Weights of a small transformer language model: tied embeddings, capped logits.
Each number is 128 + 24 x the weight over its row's rms, rounded and kept within 0 to 255. Layers, rows and columns count from 0. Numbers have three digits each. The size before them is the row's rms in percent of the matrix's.

# layer 9 MLP up, 512x128, rms 0.0689, rows 199-224, columns 0-127
106:116121090157153169118124099164140147138142172154103148142151106162139123104151130142111123102143171119126153113156085126165085112117160176096156121080112155182120146097130085098149088119094112123149122127142135147135092126138109146115157145180101104121141152105153132123131114123147109101127139125126097126134090102146131123109133096143159130127151175149117164117108156113110136148190
104:118137117157158107102171132122115150170159123180132136121168158124173154146155153100165136110093145140132160144138133110120113137109122137083162091115121102165127117113127153142129104187089189125138118131157151110111142151121138147114117131116125109143163124132152139150171108137122151126129099134149136147213153100140153131113116146165141118131142138147120103137107150165083105131169
105:180115142114162120133115157135099157161095140192149144104174120140106123081175143112099092110093106155155166114161097096167134126180133124107124086130160091147137165119127077126113157149160130121109165121121134146131137110123169120112118143142136123125123100139141113151108115149152131123123115148167088127167168146117143159129117110120115144158130126082126115153153108138120110160112
100:126165159126105099131142145097143152132135131110134128156135185128126132096104098092139131094145147119104144123147152116160160122166108177159143136121132082111153116132133175083120168133152172156128113167138123133156124156144121110137149130133129085137131126132134146135176129120121097114136122169145150147148164142132185147169107096095115117180114168110101148119148095130103087159096
100:102148113130133111140137116116097135119148125115151146118135143184119100094133117119155115126110100096122093108134141144099126145124119111074123111157127104122134118124111122107142123095106154132152114160073117114128156130140143145182138135147097176068105152155153134148137071089106158092130151134126123121128116136114124140141105139179157118090102174142192172088140149114143099118167
095:089156126102142185113118130121078169086159117104102163154085157104130157154136088171106115138089131097143149140117126124113121149132133150104131112114179128151090170147123134115122140139175070142142125102132146092103139110141107161152116130102114102117122133105125150151148170155156114162117114169111098139112156108078161162124126116097115115116126114140152133152113124138131161128101
108:066163113136114129121102169141116145148154087145128143118108150123148119120115121157146184122169144164122118122088136093105161116134124164128162143146142118143153119112157102107120121162132187123112164119120101115092111128066125127153145138117099086104122194126141130167130133111151090106128130115145130104126186111112137123090101121144158087150138130140105109163129161132128149117151
101:094130156099181166109123174160122105123141161163099095091141153182108132116150146100155160142099136163082117137141140113155137142099135158139149123155169197152129108112142084142151117139117108108155143149136124166153123111132120113124117184163136110135129116123127128098130137090178130143144141140149141103157118121120133137102144133146142085167134101121155148143134098108088107144113
097:142100124145110137157123088161121151121099115095164136109107105159119150144075124121135123141092165135095132190159094145123096087133156118105167126105131105151116146120096099107142085099132131177117145109117152099128128137130116094170107160127145133114131109135143131167093083103091159119157116132093108125118133112118144121113140140138083111129104130098159131140116156175171096084138
098:143141149177135129138150139151114138184144087133104148128094101103166112135113131195138137173121094180156136163099133146143121073156127126147094113148086133170150103104125093147091145127132158148136140138107148190130109137153136116145120133138145094116160130135143104143122162100085103129123177156107121129135125126154125137115146127124169095123126143111134168099113106153133092128117
097:117127168119139097156110108122125126104099111100101157073122098147171085090148138099141143099143144172136176117120123178115125154137114144127100169122126152133071149167148105144148176182135139131147092132131091125149172107116124106141130093132160124159139139127139142166141110114155095146139116139133095144161139160108135097121160144121143103130101113106126115094108097137113160151104
095:125111148110135142118099104114148112085130128106072097133114176112131129088162105132112116133166147142131163136150068133117108131119146117128155100177133183159078146115146122095108143173121106163173100159123123108125117126093106130110118112131127114173097170144122105142128155064075097140132111114118097119144112095128140170133095154144141137149135133144142129125118148150117131141107
095:124160130122114118130074144157129142147120127097130108138138157134098177095135120080151117150124107171120089149137147138136091113110081095141159144107116117114132147117152160142150145137073130161141182151148147113116094111127107153141079129146140137172105101115155156118128142106140135108126107095097097112157099121083123115157141135169102088125121112119180134116096168135161101136112
085:120160150145106143104139094171124132098138157105097105092144127104146115120095114087123134136113122150122103150146104164127129089076150140129128113095167140145138132133170139129113145149138121127160118162096172126125075093126146123104144107147153163156096129124130122119131125123074181139146132155076115131083137083127114167149162085125160121157116121144151115078115135128145097155113
095:075192122176094137102080124147138077131114131164112109113146117130153119106118098163144106143069137121102165124102130125094109145126133137115133124116124120163167131150159164119084101126143146133165094150111132135112106101146138133150130140156103101096117141112097082146150086157143146126109106106162111138140134151107120106114187111119128143123117181097151112110117098119154131118112
109:139138121131128162152158153122156125141132127108115128123082119127125114133175105116089118159164142136100084120134091141104159105168099184110172101113135145140095107142112055127125075159139107133129121134148178121168166117164087148120147119167097131130105109120156126144137091123114127126131172155115160137106138136122146162181109106154161103133108141132104127128121092100121118136114
104:137123085101138171085152122148116105171166161140165159121148123124135161082161101109163153122109132141132142112103157121126120144143143184087132119115127117082084146122155153126123134137151129115176093168163114145102127146128147099129146139107122127137115167130124170133111083131137148106155124105161139128195133073104146152138120139116099167134126122110137128127110102120121177145147
101:092114095117133140110083072192142125151125104156155155088113164109184120128112121117102086158097113143143097122171120131160128135142118123112144121095136128087113129152164139143141159086130092120094133145123132146141133145083161141119116115123127161127097162128142172137127136129096160143137127141122090122122121155068105115142158131108106138088119142099165134142125166106147086131118
098:118100097112111138150157157091114155108124106120117150133143125157134161066114114098137138143134132100160130107115137142125162124139131133091164154097154089140147143173149147120119134096115109106091129117162157157089117084111100097134145101157140083142155147175160134103134135160118152157145196151084076126114155128150143110104133113142096146128092155141144103121138144163144136130130
103:101129088123127155152073114137138135131101139117132116126103154110135119133128102130103122143164145113119111105123145114103121113123118137142117074109131153106157114105111105154117133163158107167107094091085104126100172136079103125132155138157123138093114127115144082082100161129113154158174137087124082103120120143146123116089148147095151152133133137159134173113139128083055125140143
103:125107152086091115106120185096129135123155125182132108140132187167117132124154084149114136128102153115134150137140143097087139093154127162135129124097082154122138117152130114085093152126178080126098165090146163138136135112118118116137143098087121145118107104125160131094119093145106128130151144159148154075124138143090116142160122120119112151167124124117121129153145153149116096111108
103:094144130117157132104139103123091152172136155161154127098132128090120142120128096121086126124147113174099092153148101158156166154116118164129163140107147170088106123145158109153133141147093164146150120168159128105109116155163172139141160139149136138150147130115145141113117115120077124143120120135126127141133070151125165092097163095129081136154130135128112133112128156075100134099102
095:180155114131118127135160155077102106089140173152129092139112135105102108144115137134135118150103121140110164157138129105089116090144143199126169118095154132136129162139095150084107119130137148102124132138099146085139136147139123159138075124149125135119154160168172161103118092087160141102134124138102140093161093126100142120115107128133120126126158125104139135123155153136093113101154
100:114129111140118112153113142118123176098147124147154130130076120155166122132105140173136183096121141165148117124166115082159089162113128123097114095124140171120168114111111118105102122130143137144116138090083119112090137137146123100128138127146117132114117160115069102115165148115160129107127097119158103131142103078132117154078094139170152113093124114120129109109124089094130126161161
091:131187153147157106124138182155086147103166120163109111095127127130103121127183108143158149114128101137115166124151148113099140116142109145163109118152124161115154138175127103155108086131111144073163119106155122128146119124128095194156123145160098144116149119128140117092123107112120115160155163107143136129149154146120147151132125143146144146067132132142120109125132085147096118104089
102:162121138108137152096089163094129163104107123104168110168145167098136096092129098165097138106137115149149116106183149140116155134147150135125151126110149148106155118137116105092109110112112130156091102087165110126142139159099102152141101122156167121171098128155153157161153119145083159104134143141103138130091146127074154128150160123143094129153098144144133169138114124147135127156120
# layer 9 MLP down (transposed), 512x128, rms 0.0389, rows 199-223, columns 0-127
110:126131085162209117161115124115099117157157125138179142149123171122132119166115167156139161153126128122144084164115108132111160132130174096138114098124179130136123120114155114118130127149147134160111157126110096115120132105097114135161106115128109133143097126107129135076155092158113144145144138194159162093135159143123139120101126143101114142110156087130135115146120119121123150169159
102:139155086150086149178095140118101142099134136123102095133099117124155150132116119130130150117113143103139109109104139112126128130150085148063120107101107115115143117138095117144162116117121119113125118088118158143152135124121113147140166139120145143177127111123139125163104098160132148164145138166148111203104154129146159091095111089129144108112202145102150124098127174147154119110116
107:113097136132139085119103169152091114157113137130072121104101140115129095154086077128139154136124134146095092088105121091136134130145191121074113130119128133118143135120139136086103166154130124115155085158132098133131122095131139085089138147094113122155159134135165133187090147165128135149137099154126122135142122094135117086160131131116129131107133119132132115086184139125116139113135
103:150120128128153183124128062165109140133143092111171169113138184120115124093116142138136127134130129100115128129148148111124077139094108134138141118121157144118099122088144135120145115100143132091104114159137151121137053138134140109069160138122137119161106126124087078146150154145113103099132097121134098137127122138148162188118113155092166169138128096129141133127111144140124093126136
107:120123096131108155199122147145119068100120090126135097141087115106119122119111124121159076093132078115140142123141136127107145131100087126112096130116145156113121140137117120101101185117124151143150137115141138111137114164140145119130152121099159103110125122135115107123131119137175084155103134083124100114123090105147178132131152100190126083178129109131114111143143132131147094155162
108:160140107155088134116095099133162133105135153109153103094086179133136089112128163119099103134100181104159103115120105103116120149126123139097131129085140154110135109088137141157128150118156138085137140168131094108113134127094172067148136082135099114128086138119136120134159108104143127076129106139123155128114110153134153099153132129125179106102145136083119104121096150132147104121141
103:134125109103138114147126117141150135125125144124084061107151119154092162118148143060123116109173136132113115137156103175181121113120118091095133138140141127125095108114110137129100105141126113110120148107129134111169121155115123145133111099111119192145171115137137146103150144063150160135162158116142133126149152108132157101169157106162112138134101132130147138174131117139175082143127
095:146105155143169120126130121134144121130133105149137128155102110073130206136146140144115108120131101116113140121159130141102099148129087151160113121151114141140145114112112111144102148112141155141100142129083139096116179157122120133121135142148133145138092163055093161138127144076150149121072167112086164109131126124081122145175130117123153126115153127137112144137114092076110132151131
102:117091126069138133125124147085088132090104134101084107085140126134138131137129133148149108103105091154123150174104131103116107129134130099154169119174113100145103172094128104159112164140162106143099124116103148185094160165133141110129135161128094128112112123126131117104140147130162157169141091145161137109146138172150153130119136138114165098132107147135162118130161121118154172114115
099:142112156154109177157127148162160160118123124128112082151109106126153127153131116136162135138152117109133130139128206139142104193075130143114125123108113121135130092131123140103129141088140160108107146120078073086104125173150155110126151131147157113150172122165131102165109123076121097115101156129103117110117116128111144122140141101100142109131124137136096100171159131126150110146138
096:142125139152120107096092142121129152134184109143122170142108108111114102112121114145125106160140095119150125173129131123111155137092126104171139165163091126174181142115112117105119097096082144169108134133149182146109128145119133152097122127120091117155153165119128172102134139131112100143097124095127136125096164144151077137161121143089156138118168088128130160132150155146127092116127
096:181150120113094097128180138109130086163150091111121096128127164126126156112133100135135153138096109084145099118115087138145126117148158096116155139124163170171098134095159133115163152080151141134123137151121121114176141122120139109144130136161148124142208106124121149140114144105094121135136093161143113160151134097117088142139081137092130139120153125126102138146117143176135130139120
094:163143112138171131163138137087117132098102128136177113115133140128131121115160142124115088074113139149129114142105124115119132139128143175168126122151110172131080124100159123115171133162100078112137107143157105117155132106119117139090099118162122150158115153172117095129150130169138109122108138158136137128154112140126163144140131132084096134113139104193169161172149108174127104114121
094:137144108166124112089133131153145118109102141146104083107102123172136183129134118116152108126109078145126110134104149144113122096150105093104129120165112124189156177140129140141164106131116111091139149121103124128081169136151131130109141149118098120142147115148118167135163170156118112157156117107136142123114153084133164106062133128158085097165136142123161125119135143132112131080132
096:113100149122129115155175141111135149117138135151134122153122183107109108114131141109158134150162109087192100143137091083185109098174120121105133092118111129139117104134114121103149168117087084120104155142095099112146113148115125123118139129094140103148104123155114108131099140120158136123111164107112136144127086136094091134078100132114084136090121151155083122115123140159142101107105
106:088122140139124101118140154141090072121171153175150104096101132150141125178112113127112145129111155132144128171166158097131113144134119129152131142067118084154123161124153109118124140146156146128164128131119121148135122133107133070155128116138150118143130144131172124138146099120150076086130151162101151174158145163120150100082120105132105135131135155155107138189150121138112141104131
106:106122164136137096134143136148135120127148170120120134097156150117140118170177103113104105137157111111150133116117114086098112098110151150124143050155155167111162155158101129132140128082104090111111136108127178150109101136174142149145134178171152151162149137132156105117115111123142128084138158135133113166138087108120157111115174115128118118149147138119115126150173144138143141093124
104:143072099135137138130128104136082148130110150147156101164161119106130154113131122124155150098148134120137127125143123121150119101143081134086067128100126111116127115118131088134104135140129134128086152119127165156137107115146078127147148148169117102155090121119134138134184112140119135102154121094168117129159099126085098140055131076126167141137146117125153093139096119154114123123176
092:142124121126155169111163114144150087114108139139176147135109097147148130146103128158161102123092143119138108134081078156117124143107141142126101144157097128102111100137132109140100120143145118129123141120104087132109120119166120153127091121148117171078106132052107103086158136118150099144110109149169093143147104101118121122129141134158166113132111131154108129089147150113134081105189
106:124107150120064096107144111086170126125194131124127126178180083149127110120140140125125095115128127137133097125129119154119091158123125115111137120102130134092128138133142144118079140139167137127136168170104159152125105120138085116129142129118119126139073098119099113131113171089110154155088126115071103172150148142138124130098082113120129115126094128146166101169137148125134124126116
101:136160126163130133138147121145105151122087101165148114125084087151167143139140139127133098142118131153126154107188100112136147158127164072136155124127140115123145131188126078104122121108112117134165150130106106135120135138134134110110137077141124153153119143176127147103117103145144087086142146124115150204121141116133169146153105099122134092111155124159124132102138128177130128097093
104:112129074117139091149083133151120117161113113177113122129145121134136128163113157133124085137104141142133128136155110130091085141129183109105076119118102118093132084113142132154133126114132118134152129115099124127127156118089107139124127091096094134152113125108143130186144172106159157123121169165137119142112133152101079144150127113142101095090110096168111108122121078153095165144125
100:107105110099150141144151089150195114119107144135084128125136126131140119131091160182132139130107134110098139146094157125142134117134149123104130165132138126153117140128120130134104118111122106093131108121095176099124169143158154101171149163104127074076129143146131089138106149151165120104150110117128099160109107145137180119130094133124135131153169189109112099106138112134079156136148
094:124150116096089112076077129164102122135104145168133092112128152140127098117112124152123093128133185147159113169150114121096121127086141158140093112125107107156162103091113111118120105131146120122170121128146126140179125124125134145143113111151140109097155152092121086146103133106128110139148131115124127090109076137110141141098071123129132090125111136108126117094056132141143103149087
092:150152135160118101132135122115136128085110092081176144154071136127128102106138145124108167147080147095108147122141129138117145145132106095075151124118142098142159124130123091168116152079134098141123119127125110103141140095094160150106150130113113127155090111067121101147121137111133157113116127126139167102166165109154161109088119094129140128124154110147195157126139149135139130101138